python train.py --head_dim=128 --norm="rmsnorm" --rope_base=1020.0 --qk_norm=true --extras=["shifted keys", "normalized values", "value embeddings", "hashed n-gram embeddings", "an embedding shortcut", "capped logits"] --init_std_up=0.0281 --beta2=0.99 --warmup_steps=355 --doc_mask=true --steps=4291
Each number is 500 + 25 x the weight over its row's rms, rounded and kept within 0 to 999. Layers, rows and columns count from 0. Numbers have three digits each. The size before them is the row's rms in percent of the matrix's.

# q: layer 3 attention query, 512x512, rms 0.0441, rows 198-250, columns 128-255
# k: layer 3 attention key, 512x512, rms 0.0444, rows 198-249, columns 128-255
q198 097:489510537509497531490503542515518490487520510509495483523579466508496485472496492534480500478465511486503474531493500493503520472537481495471427492537463489530524515499501454427522524525477538498518524468511507508480502522521499505476509461467460498477521518498514492497511537506517495514553527473504496531485502515494479490488474517546493471510489529499492485504462493446511485467510
k198 094:490490477510501505518473532505486541485475447528526520488549497514504553502510517553437518489476498511485560498539495506490480484520517511536493497493493519510473502512557507533502501486524450536522479490488519509484499500495504517500505478501513496486516511511499565479525468532490504463444511505493590507477480552480482508498527536518534519498476496470532496472538519516474545495479
q199 095:527482516512508478508490523496482507469494491470503536481444515486500512503506492485510511499514501549505481540519521505508486504510520508490481494488497570496472536469514518490470503464530494501529493480521488556501504498454491480509507508513472506524510448460455525508449492501480499473493498494439532531500525487492444478544521482558485510483453491497542509463533478532485536517502
k199 098:508497549500503479507548462552471469511517480505527484492468508508471484470453490447520514513485583443516448523506471508528491496522522500483515549516501457489508531483473512479473519452498558485483486512549482475484522483518452477509546476468467504509508500496499463497446486498484505529525534467493492534487504505555492529500495521544538470500502464496495495538527462500499524487460
q200 102:509459470475504496462457557484490491506487516526483478475470524531500482492493544543526521492505521476517469474461514531498488513527510504487500529527509516508499492470504508467508509466504521440550494501529469543500501552500477506546506525461502442567497507495521533502523548494537531482480531478475468489499524471514455498478490489549509485530480482527549525512498509494515542529543
k200 096:512474490507482499519461495514497503498487445508507511534505503515485490520479515479539512499483491470477468480488523517481471480527516516534517520505484537500469480481525486496489483469509513504520531470482488486494516522496526485501519465519503510517475496475483550484485508514539530508482524534499488515502470459463516504505483534511508478471522515491549516545495488490447522487501
q201 100:498493524534506449493509496514473492508446547503545479485538485462511531483542499454492467491480493540460501487542521539488472498498442462516482521476487505501509522513509486510470538468502479506494511460470547503518523454479487505477470527486456548501509439535459501502459463506486483530487478499490523506493490509519512469489522525501506479466490498510466469476527473538490471465495
k201 093:541534491506497481538552463489531536475504528494488509471497512529533504481500473471489485488505520486505540523503476507538532484442507491525454525468509522499461532507480512514489540473545458522503504490485524467503468471532452512534464510539507487485520538526501512516524532525477505479487483478518489513504474498528492509468523498472502520483495531457509523504498503526535512472490
q202 093:518549520521488474522547557507533486511456516484499546513543528485453473480491481503479513457456522508521464465491481458477563573547487505491520490479493532501488515446541477471491476468502485488511505504527443523449494496482463538508502496509448493462515449495505494496527477509448471565522470482524508505467503494519506498486465503524526504434515516467468474527494517517519504504554
k202 093:507504427468504482509539513465456521475526499509496528520507524477496508515486469487483515507525547494479537508536516505526450541431518497472491498519506489521531473510485504494493493500473462518462506526482493498517466495493505496512479519522499465496502526511485464508477537488499472505488510448473488496456530527525499500508577535509468519473469513477463505510517455546515479516503
q203 093:480483480496503489461455510530493487490483483480530515514458463513500459474493463515507515488509506519481465516480505507499492470532495534495465549530502522501519535490461515452484510503494522491522486496532532568504495577455492487550509535468458523508533486466501522544490520493503536484471514467500520487507516464468460465509526459517511498513473471539545498523542503519474517518492
k203 098:491517513502487498524529455542473511494527499511536474427517499526505546506455456506515483533487510531496493514500461492532513463488498520488505525499471513480474483477540538468496527491511547497509489540484456495488524531540511486507508473489507547496491530499500480533471490527509491507496541502534460513508488502475507512495507492467514502535507503531473474594519474532446534517505
q204 093:473524527519553572516506529503493486540473495460503542489460509487480494511486531481529515494520493519499525475510496505487487567494534508495471538503493477491481494500504457500477529491522503501509532500511531506452510506440495525536464519515507497526546529500463551479526501521489514550459504502489551561526519526487499519497501523467528515520556482485469483484568551530473477513507
k204 102:485545467500472471513478484489510501486490498527473517510535430473501476521477492460515507511508566470527508486450496501537496483448505486480475474526502486476495517474451486489472510517503493507507506493495463486438459524513503487517484464542506476493508531508499540511427527486540456512535477512512501507544520495495529517500479509517503522451491482471467511488529512464520527495492
q205 093:494478519487505535523533504493482497506489482501510517516500472465509518534498507496507507506527476479507484545498455491542502548497481473538520493493488503500526487510450513488536490592469496497522492511507529524553485501483521499478487514497498525462503494517507528546473481482433524559527495446496511509529520517480490490499488490512511430529495496460441476482492524513519545481449
k205 112:484521528525507464512549503493491458485532520515546502438525505498506505479487487483481466538454535527530526529491486495520516507489532512507505466469509514479555559498532530474494478499486503488492482589539473513494523505450517525525525503519479486508514507528510476512489532477487536488548518484513509522462491523548481510479491487553526525506489482471470478488504488513507524516459
q206 101:465473494492552515462451513473518505488506528505516500510414504507514492469509491448511448481508523506520482537494510497519458479469479512513510497467485456520502484550497529506460462479535528494495525510456532546502515514494495500526494493483525506528467521482447522530457481445507574422458471526474504470516512495479482499532472475472498558493494500523518513513543513479499467531488
k206 099:501473525511499505484494473494464495489519502474533453465479505499473496470481501481462510445526517498493436521488491512502535443493494518491494570507495542464460482508528491526460509513480529519530513509548495531479501549481470502552466471462494513485490509449475432521482422539512502457479508486482467557517494490507487484478475538491501465521477511514501490506492513491472524507476
q207 101:502493489477484467498496493548456486478534489494483495464572529495515537524490524511502544481505480477499524499465501478508505486470548497527499471513519544466539471500441495475552496572465484477514516492513501493507492519511527497473493526525535484485484518485560514472515493505492466549552496460502480515526496504508542471488531492537517466548519464480474509511463493517503525495478
k207 104:454486492520487523486536516521472462513509497490511561499523492517507482502447527494537505513502474523486532486504540493464474516515464481510529479471532479509518528457496496468531491494476494468481480522536455532489540475502550512466479540531483479502505487507543514483535531470488557499524479480533482469505461486523506503495512498518493483503550474507503487509495531503493515562478
q208 099:471524530491468572516496519507461488524462501494492490505474500522524484512505509469511508475512506454476548494476471499489491486488452515529478539496496507521473500484496456481502519503505532497546482517515565526477524480476483538502453522480541502506514519523467513530465511495557506540503496468501521517484507536552474530453496514512498537504527504548482482476537466511471498504466
k208 099:526502495508483514507472472505475528519486499510484495468564442515513435500468520479506524481508540478518540461521473491520506474524505475515509478534521479457515517469521459494482501491551461539516457503463498514511464495538536529498468472535506460491515509483474541483493512518462457482535486499536522491537477484500537519524474522462500479505553507498514499506504491493503508512521
q209 093:489517490463517496491507495517475479450520499493577527519475495481486514533480502450518494514496514446490488489487487482504517464494519487475516492492483538474535493538494520482468497487515457451495483490487509564482479477466521492448480496521514504488433497520559526495456496483489531451476484500500508518514474530531510458469486515495473515515480500535516521515463531524466524525539
k209 102:468522484525529537485479474493513504512538521475476506459506474468488548542515515485504466516506497458514507548507506537518496488459493497491509485503492447480510499510512454502512495503466525538519469520530483501471505494525518479510506527522483501505535457525487504543458484490474499491494509465505506491539527552531497521480512479482496514540508529493497465494512501489476476498488
q210 100:501488526508510485514514499449530477495521482510471509500522493523527541521488497476466490476458497501500523539485502488503523537513541524494474502505504519454524499500483525510530497569493498527514478521516515504528486502496507511479528502541482508482509522511488464521466519480436494487494499478530513501525510478530438489541512473528459513504455486462449470451503546460513482493488
k210 140:505519505491493512504550529515501479469527477485521515440494495507493511487473463478482453491466544514526516529539514516558524526471508531493500485496481494518516512536535511483484483520508524522477508589516482501507505496479486497481500477523530492529527481508503453524487530502470511510509526476511510534484506554556516500514512500530521487556479498517452488497517448536530500486432
q211 094:487444500497533521521494537504469504537504495480532538483529505489496536517534510497531516487502457494463550515484509507465544512495494515515484501496501556507488509459510514473532539498518456502465515476483498483516528473487481519494521488429445496479506452487510487473477452502495470510478510459488485501495489534516472470476545494466481483492499494495488484462479510514477478494546
k211 090:513513533483525472482501483479549470453498509493481544508484527488479506489521516468533534547457506481488566489549497501524515467532477493495454479520488465505501538512450523527525470486459484491481494501517541534479448500504471506490528528517486462464457469509484504485517560473475502510521535520450506475460483480483532492517496544519537501524459528497520557469500537483525510518475
q212 097:466490493575461533461486508520497497508513534508461499480476500528522476470493450510489469505486477470500480497468487464497483499508494495495515498455488472517515514503537507548466480491507535531477511539469504491477520477513482510493491531496498536532506515495441510511467523520503482472481439543493501492498517465502501520533468501472503504470485551522510462485514455469502479511516
k212 111:548487499514478495484472456503498546461479503510522437477540514504504517486518500489480480445527478462527439449502489503529481495530542529468543527502510537477467498511488512497483533539510531561500495491472520509492498506482492494513512496497507504486472481512519503510498463535513457471461496506515471481507526499499464502502479485471488482494445499523512492477485487490440479487485
q213 102:490489543548509523469559493504491481506474523492535499454510511511454526503516489478470446522508520538518481499504509504489516462525440497510523494468443513499508548477515509480461551465522497489493489506494534514479473484525482461506526506539452502515543502492473497550487472544511518522499508491464511525523520528500499439520542520491477477421491516521529474491533490541476529510529
k213 096:527505500507496536526496482506510538498518522500516512445473509512502529425495474465548531552513524500519490520475475501525520501500527477532480529499465526537498517504487477532517557502500484510491476493497479508490477488543495507518523497543487479499485465510528465488485509533532484499473474489521467538473526500530528468466474481468530506488492482488465540482513497473483512497527
q214 102:512514496483509495494465497490467486482513541501509509480456549477518506501508480465561511517536506505470543452468511497462534481473518531474518510505495505484486500543512526505477518469544515470488488516479521548462500548491508501515489519492533460508478466482503518446499507518519503500489485522560494491490437469518521481541462467465497500485504488528518465542484513493469477504506
k214 105:522454443498494532531463489480493516533481493507489503516500465503519501514468508495510520480532496471502517500509452469463506506505497523446503494462477519521532471474500498499514502513520509507503486437496491545504519460494503524478511518516496505474489469475466516522463506543479477471524492535506518467534502487486483499512484493451466514519527513553517492548477520512503460520519
q215 088:506492459510568471462455540478489498497444504461471519482474517536474480518499503526523500474473500491499451473462532512476502476504538478508503496511507511525497524521497499494498507492534488494485514467470464476484521500508504479548493478471484468477462505494494501486542481516497484489512494518490486493510522537494493488541486495488477540510493497516493544465484461496514516482545
k215 093:476494543488464477475506535504477481522462497484516510529492547494547503525550509528493507501504488485487488477496513478473509468525501534519498573496501528489433488493489519492481476499544519497560463431498498502485478488490479476512500493474472486507468493482481440522518464496516506508458492531504528502510467471471512502474493526497490494475494511502534509504507525491495509511493
q216 093:515506536480508487472516525539474465487482487510486538501469470485460469490498496522508494479464512518538477504488536486491518490544485492508521511469530528536501513472482513496505534542483521452479480500509503492486502493466482487513507498522498504492535496467542527536481474490458491531500492509506478521490501505457503486520496488489501474485517478504497451536526506513503543464484
k216 097:516519502525522480527488509523473530504548543509496512434516513532554470465494471528491508508502503553488471544449484526503480489458496492500478498477469545532522489514484479510464499492528505554484509497527462505528508490541498449521484511516481484488460541522486393496462501484502489563507502500517462522472486498487525521513489519482487494491465553509498503531536528541508506524472
q217 088:504542506452467479531516422529476462478497472483514502490484493464470527496483500507505497502489515476466534513511485495469534502526503500503518487485493528492518527494500503493495511555485500478533446517418544507512464485516540502462518460489482509480510479511573539532471507476472494526522473509555495489480487531513506475514505501485501464507519508482486494498480488501454512435499
k217 092:451490479515549542485529510508510492471521538499490506461485482522554510489508493512511471511497516513520521521530522502513494515479479525518492460535498457493521486508494497493496500515524542559470462557521509439509512486526510488482507564526498482494532488508485490502467478515524521542547467499539481526507478589535495562512504508501485468534477486522483509502520505473544494520520
q218 098:516500533519476512442507477491497487495501455490529429541505506499510473498511542479534498520468528442467483498484490530519506473472509520489483532521539473548480474503481504493454514495500515489514498481524516508474525479508502528462555491500533486508481493500508506511534488494498494481513535486486554458483553533516449455491509491473554518562516501478463486451468500504499459525511
k218 097:475469518514495516504491515488525457577441490523513515481500482518495480508518534488463471489523464471523518467457525501479476500544464504497511504530525487480437503446504448515454450508517508505492497462504484503506465534514548456472477497508502503483517470486506565482500498484454562504488487559505522455524510513452508511530535513491485467507521516500508482528523517499527509501525
q219 097:524471503483443453479510489525512507482477518507455523513513488560494509486516522490507486534495522519510471526496513500523497493518499502485492493427520559499526491508522528495529499553491518504506520521449533489531489520522539467513519480497502526531526485469550504518503431495502489461491492484495525497531531496495466467530469488540501519529467492488479485502478544510496492517538
k219 100:485536514525513477490526515495462466458546497512540515456447478522511525439485488495464458518492494509465459515474507495485507521490501488506531564510473537514455532521492530492537536474501549499463532514528477518506525505526485480493503503474516500503459484494479421496461506532527533503533516484540478535496495532514503520489530462497508478498485489537416477522555468497463547528470
q220 096:471488534505465527528530542470499466501523463489532514500518472483509512462515496486494510529517515507530496529513461476539484488536462477520523476470492503543509511481494527480496497477460508494462504500526484506451487480452511492477517454513476513497555518474536516527485506523517518509507510497499506493491551478493455501468526503492457487502495480490489482521498496491485484490511
k220 090:513526506501534470517480510494525454485500481486521475526473493474462521487526495474498519548501524536431479490490521553535467492485493475509505467519442481495529494517463480529526450518464516443487491508526509487483520504485487461545505540507510503500439494490514455485501494489482492516490548487462524462465516501479507466478505522474559475490441487528488519490503482524512490542494
q221 096:494499458536502504489487510553522495536495500477440495519508487515478449436460488481477503481468512497473509447500507496538499475520499455470526485493458499475521521503505451502537469464513556499538537510496469442501505514482496487516530519481496462508548499469476537509532542528512518532482491537485465517510520477462540532506473475517529470509483521506533501500513451467521478490488
k221 085:492478491541488501537463470517453518487488495494504444503506497487507499494463499504457470474532497460488459471466467465478505463520532542527534515509505523489472485491532542515503525501501504530513519513505486504515512482495535476515491474514495507535512505486473493541537484495553454492478502493494503516518495512467464493492499503477511514475473502510504477523511444511497531488476
q222 097:512500500527535558481479493524501516510483506495523492500441470509484467487505496489497504468490496513497493484490532507515471498489525504484496500524514505538505538493510490523465539425530522517450494462505523496449519473489453510522481526498511502527491467511427511474478497505558543497449460501503538547465521492512513533539476493479533530467522527504527519497543479472529466486453
k222 104:517488494551512520501467461513519502534512491518482474499513514525482461513451507540537523494512473484496504482483473512474536488557536504506477505497504478483514485488491507513485548483552509523502482483446489493495522479524471458504461485499488479472495513495487516516510459496501436503464478542480493502549501446476513500521489492461474490474514534491531477521502495479485490483513
q223 098:504498454510507473469487540496474493485469495503512544453504478487485506514515518514505529514489476517574508503462516505461546489499484522529480512512488498494522526512528489525487512495471453495462461503498488503454495503547539522522530488494481448491443502468500499516556480487489523499506492521519475505497513524508501539509512546460489477498518476472509514515475519495481533509557
k223 111:494489490459482499484492515503535520483474498504507483514439510495509499519543514503506514534512480503485465472537519508490548493525524497513518555508514496494507464485440518514546490527480480428531515475502500473496471476464522503510529493513461480464450497450497485499514492481516508496474526522473513483491516477485510494526518508503449544476490476518497530521484508460492505492515
q224 098:507527527478525490505467527522482514501521485493472505458510505493533539493441508518522550492509511510524517497489529475527507498494541481505491435520493515463495510508487500498503537508511488462473530489500495540502520542477526477532494478555478463545510504426522498488493485519468515472543527518484485537503485491510493481527554484515460495470468462485503542545520490501474521533526
k224 102:498474504496530503496513554507495510472524506519484512518488495490484504535498460459531504514479482464458539468526536532464473492500466550470525478478476544559531455480477476498518473503510509461493500534531493499460551500498478490489505473470540443525464492480525517495488473460526492531490504479481543514538486457503477526500507517491528495522492495549525499557513526497491529533530
q225 096:522491496536472534512522485486505485485489495500496512534515518485497519495507507480479519533503471471541475553513497482528468547503463472534511470460507508531504487550490492523513482558470439517508475528523524487551489495481470506474512526537489528462536493475460540520500516472497499530535485488517542460526524505486482491470529513573527519454455457486464498445518463503551507533509
k225 106:484517517516511442503561501503495494435500504476545471447512494474502517499510451447476482507522543508490490501507444467560490512506558522527513527462520498494502531528482519490505512496483512532494538547504478466466495502471491520515524465531502511530501506536499426489478459533483480518526499472505502554492509568513506505487538481524524499498461500506462517504503475508492521537478
q226 103:532485524520476515456503457496451515505460515501469496504453543525522479501517538456511464493523486530482487482515524477503450499500506532484532557488534497478485517499514484558478514508554535515533502520480535506488514488507482505505494515490507495522502527547430474506473510475529488504458485512486532501517480485500541496483463508496507529487523513507508467480532495494514460493452
k226 102:503498515497486478514512480479500513526493497500502475482492479540465483484468493501521523462471458504514449519440451490478532514499473481496518531515538518508475518471494523537443526500521479513524481474504488488482493490513467496527464477500493492459525516491508455508474502520478470481511431494533495536535502518538529490493492486493499529475516491499497504505491470485487490494486
q227 102:517500499531425581541497519510548517536514509507490485509518506505497496531539546498506509488470522481520540485508519498515555559489507540485468491506528488513516508537508506496517498496495527517486478508497516444502494491488502519463495508468498486472538530531512519504472509526514493526501474508548504493504499525534510518497493539503499487471499498448499459470496496470486515483534
k227 108:500494485501496512510469513443550474482501486512509540477530535540516487522488484512508464521518510462536531502513524509503492483456487506526488495525530447494520496529486471528529493485496495523508499505492522463506514512473517537523502472568493519496533493542488488496521503494508501517462507486464500515503481507513494462519478527510498535522520518456489466477512523499587492495500
q228 097:491520468519447522506489536538503522530512493484517506496514506541480494484507537540485526523487478548488498511480489515520536444491497468519514468487509536512520523489550526465514477458533472491470518489534445450524528515482494472531493486486463488482514442515542523489518515514557465469470506511504507480469479489516523510514502470507515507463436487528546520511483488493479517491508
k228 115:543463523503489493516483478535508500511536481440480493522468519498474494491502471512509487510503472436470475431499540536476478509564554483519515503501490525505472475503470509506539492472514519422476490474478507516488491455450471507492513479466499507523507456543518490504539441499519460531445524561478490482514503416474498489483493502482496519515468527471523467525491509501500478502542
q229 105:496522486526468588475513486497529508509482498478442526524480490514510479432475480459444509504504536463530497501501474482512462487472483471503501483505471481502498474490479488552507488498457539544530511531487534481476481501522499475526489496488569490490495529458451530539470487485484522516502482519526500537460558450469471538524424501485510484554524536494527485494515505480508477490464
k229 098:478515502496448533515485523526468492521442520530521426448554524520492497491531472489445503469501491495512489475503483499500529506535557538500556488484530502475516509467501500549497515514485541512513526526499510523446493496508496468530471458496490513512484471515485496525482455524464491482517476527515483504501503516515524491508487524481491472507477476507525477495496459478499504549491
q230 093:493470507488489548502508481486495469500470510480540499524472480485514485479522493489533487477516502494508514490514523503472484485460522497507499484518506516507467514501452484475464547469490489528482517452511472560436512486477488482505470510549525522510524498513486492496479468506502490536478502486502544514474461518538468460467499522527484512485508519528518505489489528537477500526510
k230 095:480525557498534484484464477507520490501531527500452518529496466494471505493485482516550535514482496500467498494510491518510483511516470456499453491510480446505543540507535471496475538466469506529514489447513512498517481480543483497497511519460465512493500478502483544472503441545466464523525512503536477466485470482492498515534499509484523461521567514489466499524503470551492477508464
q231 102:458488501478490476520490483538510515505521489503452531498487451450496533517498504509469547471510460495505512501498513481536548488516539505474517514521481520464520523461486524513549548549510462505496527530475499473550481514482534487479480500504481496530513512464486490516491521490493429522484508476520514496522516469487523571531510507505462457488469471477492499536511499475492520478467
k231 110:500494520424523494492538544515495505499534519506461538485520486506512490529502501507527521529492500499567557500507491464494502509487496506538510442470477489557534478524503515514515503518512467515482476511484539515488545511478505504493510485502531515511503482501535544553526484442500487508528500483503511503473490499503522521464521494500502552511469483497518490473499521488526539480515
q232 091:522489480462555481478476514514505505521510518476467508496440506533487537502503459508487516468510537511456528483524515538509475505475498503469483510498510506493516484547517534495536469492509554512519509489531485484521511501524512478515477481470480464481477520468498482502501523497496509467517508534424466472584514455457502501508490501484431477500515476525514540471502478496500489490499
k232 094:479498516485472473489502479530478487526484513500497486533471518513552498508482502475485424487499504468510463515487502494476520476477534531511522515546527516506481503491481523530490502521492490463510511483508507533459499535516462496507508537461458546518465492524514487535520500507545493475475511472489515543519486475571499486485492458493526525533538477506491509511488481459533510521531
q233 098:519560523523533480463522501480483484465541508490510473501513536491485517489463464494486524508497527476490484498526480521479521485485483509478495465460483519496492513503494498511496472561474523455514508506477510519523520519485454475450520468518470532513502493493549517496509493466475541479538527503477489514467501509498516482506507515508508489486471536489513529455467469519470459540538
k233 103:512524438525551517488519517468490518497470490525542489504547520475535550481497525507475461473500532441514537463512515528523503487517529499504501524528510484478516487520497474561488511490486528544523458489514491491532483485531510464491521484546541468455509512525537530473498494525464539498485512481501467544458544507473472523450506482509490531457507523516498469507493502466488480520537
q234 092:513528533511571485485505536489508512523521517507497465474525481535492516536516488509534497491502503500499482482437469498490502490524542524477504499523472514486491509547506479525518461510494536542530481513566535498528529497525476512493513499518481511464482481497505486468499487498455526525507518488478460540477485530510500482527527517520538484498466497416456477431502484522512492488526
k234 097:496505462525493470484509514494495505499464510556524516470495464467484530504500508500504504517510548503509520547538494509520495504480501541496447481493525483510522495475534488471466542512495482499481526550483491512561486448494515494409497503547522440512521507501513474468484544437478549492505518454496483504506500554560471503521522494530516510519486507503517545497489496501474517471476
q235 095:484446548528521511535534515461505537520524503524524513554528491452517529518502495462452497485522479453489506508534479491473509556481474485488491499508516475553494500475512485483537522533455482485489471527506476507550512473475493509478514490491484492510515447509476471489506495474446507523514532476507513468522498499539498466451512479488454478504519514458495463422503538513540485491524
k235 094:490541471501515439502527503494524479425457499463523500504481534522488476481515471494476558528472546451503509485530487493546513515466516525535470477522474506497526538542518498536522491485476467485489507507519541498524462528488494524490481499544499522482495465494481515486483541478460532508519545507472514495439473506494523519456488523520521512483494519507489509503497484494553491548454
q236 098:519566492516493490491506509492463516494483505526543530528487491513554528496542518483502491477474466486485536530497507507504495518470498462536539514465483508494494528483533488513470477466487409490497455492487498544486468475495483521484480490488519543446503454514493517484478506497465503509521494497497462467479457523525528486506530536489529507454504515517508461521469523509506495477487
k236 089:522502487475485506495530497491513500494525507481526479469543512477463503520533480478512489520527527495508457493527476494497539510484504451466442447498489512521516496496463480492528476501471479507491505497533468461493450469490493512526495501481548481466494532527505457503480544516476489519496517491523485464502518490525496493498480497519456511533480529489484499482452489507508442493483
q237 104:512535481515517499511499490526518483493537495486481532485515517511513550471503514474489490530463514506451491541537485509500497519501531499469533410476501522474485470505504504483547465544514495478501495510493471508519480486504539470493524481503502547473501503489546484517513485493465480474512505486486478504451485472487499453502512503449460517537453521486555480467465527497485489536530
k237 110:485524502495464504498542504509504474451503488485536509474506487477462550509521468446456502486487544517502464467482508512533518522493492484475527524521478536493483537550449517515522476527443546486516535528513483493492529501494520477483518475494517490503493513517503445503487502526517509532522530506529487499516528555553481485492441509497507476523483499523469464462492462478483480543500
q238 093:546469490539498500513513541453492513476468484490486488531498450509528516482522524518488513494528484488544522460470489474496515533507458471499458557487559475524494489508546531558476527546493480494457500527539538520513510540473475496506475484523485461512499508555478500498504489471488466509476489518512494476532522482500472515454514491465494533479454522543431520505495512475528474467455
k238 088:481510537438481505489524466435505481506493500496505508513515468503458473488520516556487472541470482510484485504514502497519493522531513503493549492485486504514507512530500521492508550485490480496491490513487490491481494507481487491508504519493516510516479492511479543494548488465489522461481517513488535475465497502454525474531522495468489552516500546498493473479508511522521501476508
q239 088:511521492542491546497506512559508504517514487475490532496504474484497495463484513502488533517498486543534508471455505500495503501536475484508527501445454501516492502510515486469498500484520507493485521514499501484465500528543501472541519493510453475512544495486514521518518462544515511508499495543496439481503508486476558495524514473502506451496477461474538477507510512505489505478526
k239 095:501470482525494466554467492530496513486487527497488475484505548531533507484484471479479525522535460483475463459482513482493470526543478479482509548486487521519496472502468545520535500497474507490506507466507530493523502494504485501518535504509470447460448501485466490505471489509570517512508516544502511473502490444447518525471497482462527481453458498544493513519509487503507489529532
q240 106:492480512457464495492438464561503499484486505516491517501503512482480483533534467537507492520521476527508501521466530505500503455563488502539479542503518545471528522509485476471503480495565529512564508485508512496481521529465528465482478553495467480517495511460526520516505491509556491490498491513488490534480521492468534499501485502511489519519494472539493507508511489507458532501428
k240 096:452494525523458470500497523542504502490530522505485506507490456458474469516489508507511471549518499532500474506500506493533496480494472506491524490484519511500457514506556512466513526498483504498514533488456526483491521509528548516528506456532495498506477528437495510518480434500453537477518484481560439509504470519507485484486481477476524462514503477515501481490546524521461541493519
q241 093:517485491484519468525540503503538505477538492504469484528521480484503515495487484512466475514493478495534494532479492474533531512526471441486530470487491528504516464501498495498533482542452479494490493543474492479532494539487505495486508492504467511490508485451530498498507515495450521524554519480509474462520545489448496496514499507491508476522507462471485506517479484504516492507500
k241 102:475493491511503465515562506513461464473502537493531483507473560518548482501493496460466502554489518540513499524567473500516493480462511491520496507482497493499525496532486531496514491489479489509504523550512491479480550512426525500456510515501501507534488508515491471519455495503505578471506530480491512499490516546521501538452513516510482528468463509484474505501527484506506521546492
q242 097:497551461528496523474488488497514516500531480474508502483528506505492453485479479524481532464449480445527475547448491448477521507510519511491490482527488477499499501518451436505487519494448511530522497483494537516470493498536477510529516525481528528477515539510503520471502543468489545497528484509536525510465515519532491522538524494555527474504503481479475504524491479478484496469494
k242 095:492497464503482487500486531518462530556481498547514457475554492485513494489489500539474499487528509511509516521544515488509488502478532518488495523490504499502518479505527473478455507504553524554500494515504474465533486487469521486472455515531496497499554507508482457449489470505522497504455538504522511469513523539478482498540516540487455486510483508489501493497530498521509510543470
q243 106:448472513472512469516491563519503448446516514514528513472452503492487499498486523563520506496495494507522468497471496500489516503507528544487511517510526515525477565476513503457504549503502481455482502510543483549473531528441476483506522511488490478541518502481514513520519488501534527483481504489495503504499497478506500498482532497512496525493519471505487494555491510493475506524523
k243 097:510504484504562536478464501515473496498498450464501551515468484531468521519505498507554502495470517507421522498488505531481481495485509493517510472514502494489481470528488521456501523487545519494490510458489471497523495511526527460495499471534497523508468493499479522530494511519534505487473554510501484482485495486489496516497514502505523533489559558510549544540530498573481516468501
q244 094:497479533490492473441496485528502514489496503481508530510473461513459457498485483486517475535522484518454513482520556507506481444508510520526511523476508545472493517455480508476482574472510481508470522485478497518472492456490487486475507493530510488507490455474510504522480451532507528452468502483527508517500502505464506444493478492482533519529495496528507512485490514515463517523498
k244 097:492490536489497492508483472548501500540522512485504526442484451534469517490513540535522520506504466503493458512483499480498526498525479470479451473469486493509494492494532470502498546484491514528475465451495527526536482496570491447534508516499498485501471479481451469504467483509455502535539503553535467463498488483415524516471511490478488473496485503512538543551528510499459519500501
q245 094:481497470458505458482524503512562518452494475499513550488446477533446500492560505503504464509488468523473484514496506561504522503511476494481486531498512522491502488538490507482531522481527492545458450500494482503481491507530483478525501446520438500483513471499496499454480486463525520507491523531491503453487487526475517488502526484497487522491498495515519513469495471508474489475534
k245 091:515485520475522507516479447465541508450481546529506525529462484496525501494531508494499492498470500524506500537521491522478496505447479450526483536570465451532481503546504506507489488498489495514495520511461476506525506508503476489474535554505466518507467521482481460478509494493482515478493495492493513500493538522488466495459463490519482489499507491466460473485506551485486529473544
q246 088:496510504519501564447453515538492523482492509505521501513504550481506473478481478503524522506491557568517533535495501515511510462503478488499488494513496481542466515517472458492507527453490489464508509485558506523472553532533505503556531526510534495526502503530481548461508515469529573466515505506495524472497474524513532555509479488485541496469533492527515517508527480518481517511521
k246 114:503472471509480489498431508535507541525504480507454480504529516537534470473483499503528502482536510446490503446491512484472488472538476525460503519513513536467498457501507490506530520487536489497527496443508513525473493497504496521483499476500506499493489490451535506449508473502511502529475492533550489492483515414469516506524470510503474485468528504507515498497473558510481522512539
q247 098:466497531491516526560486530522489511536497493478464482475544490461539508496482503453474517509512557479484510481503488455523516519521471498474494516523492481500531486539483475495508504526502517536519507544511538495512501521484520510476508490520557485491522532528506504546474496474472521550494509489542507500471482544539478513445512534538492484504462509482493467455512530487515492472486
k247 111:513541451511481491513512508491522502474492497559511520493556516525474483516493492520508485487509534499500565514570462483535531512418483531521507447473519511488503523486569505502482501503518425515514495564485496476467485498506541528505482519568495477498518500514484545499482484499457477507522511470504512482507445515523498525508512512498515480494541499464496454451476500471550533510498
q248 094:470512469464443470560485494498509524456511507506491509521527475471507472519486522535505525513484506483502457517513475488476544473522508476557533479477507504459529510475466489432534492557475470478519502475497461507501468531444493490448505484484493522460505539527555521498501512493508468541515538505524463486502502497485494488493490489542527542509491499558488472518458507511475563472462
k248 111:465508505474507529499549521510475459462529505494533519465526537486493520505521511475503455535488493551487502518533483500537481516488484501501506474494477485505521488502556535490526484482486530495495482569499494526480534464492531514473492500536574540501498532493532456491482498528477536507515507480508476521475501560507525474499494510525484490525477474482439479509540485580517482501469
q249 097:476499493516468506517517487507486538502500563518478459486565500508507523538561481500470521505498496472501522544528473523481552516468502533502503524506490510483485500512506495510506489501461473508500449525474510486544490503504518533488482539426514515463508465527513489497476506483499463542496476500508477494506481493532541516522509496483491468518528514494477470471467461515499477498510
k249 090:502515478493462534511543455464518487474486520501516524515512532515515496466521497509514473494493537513544502496529487482540526498450501471515450481510531489491514508477514515494496503516468520499494494533475481498507483477490507516470472512545505526500514500491497536465503527464468479465520502500497494503475438554569480466545497499474519554502500508481512473491480517446528509498534
q250 095:531484512478498512486496466476544528481498493513431478465519506473506510536487508474488503471474517508558520529536476515501516519492454495495520458466477528472511480499522479504509496522483499505514472507500478499515446528510500491551493470522482488491494466420506509495519490474453495533531519512460452517519515410482524476513535498516486494532497495475495505485506548522527505461496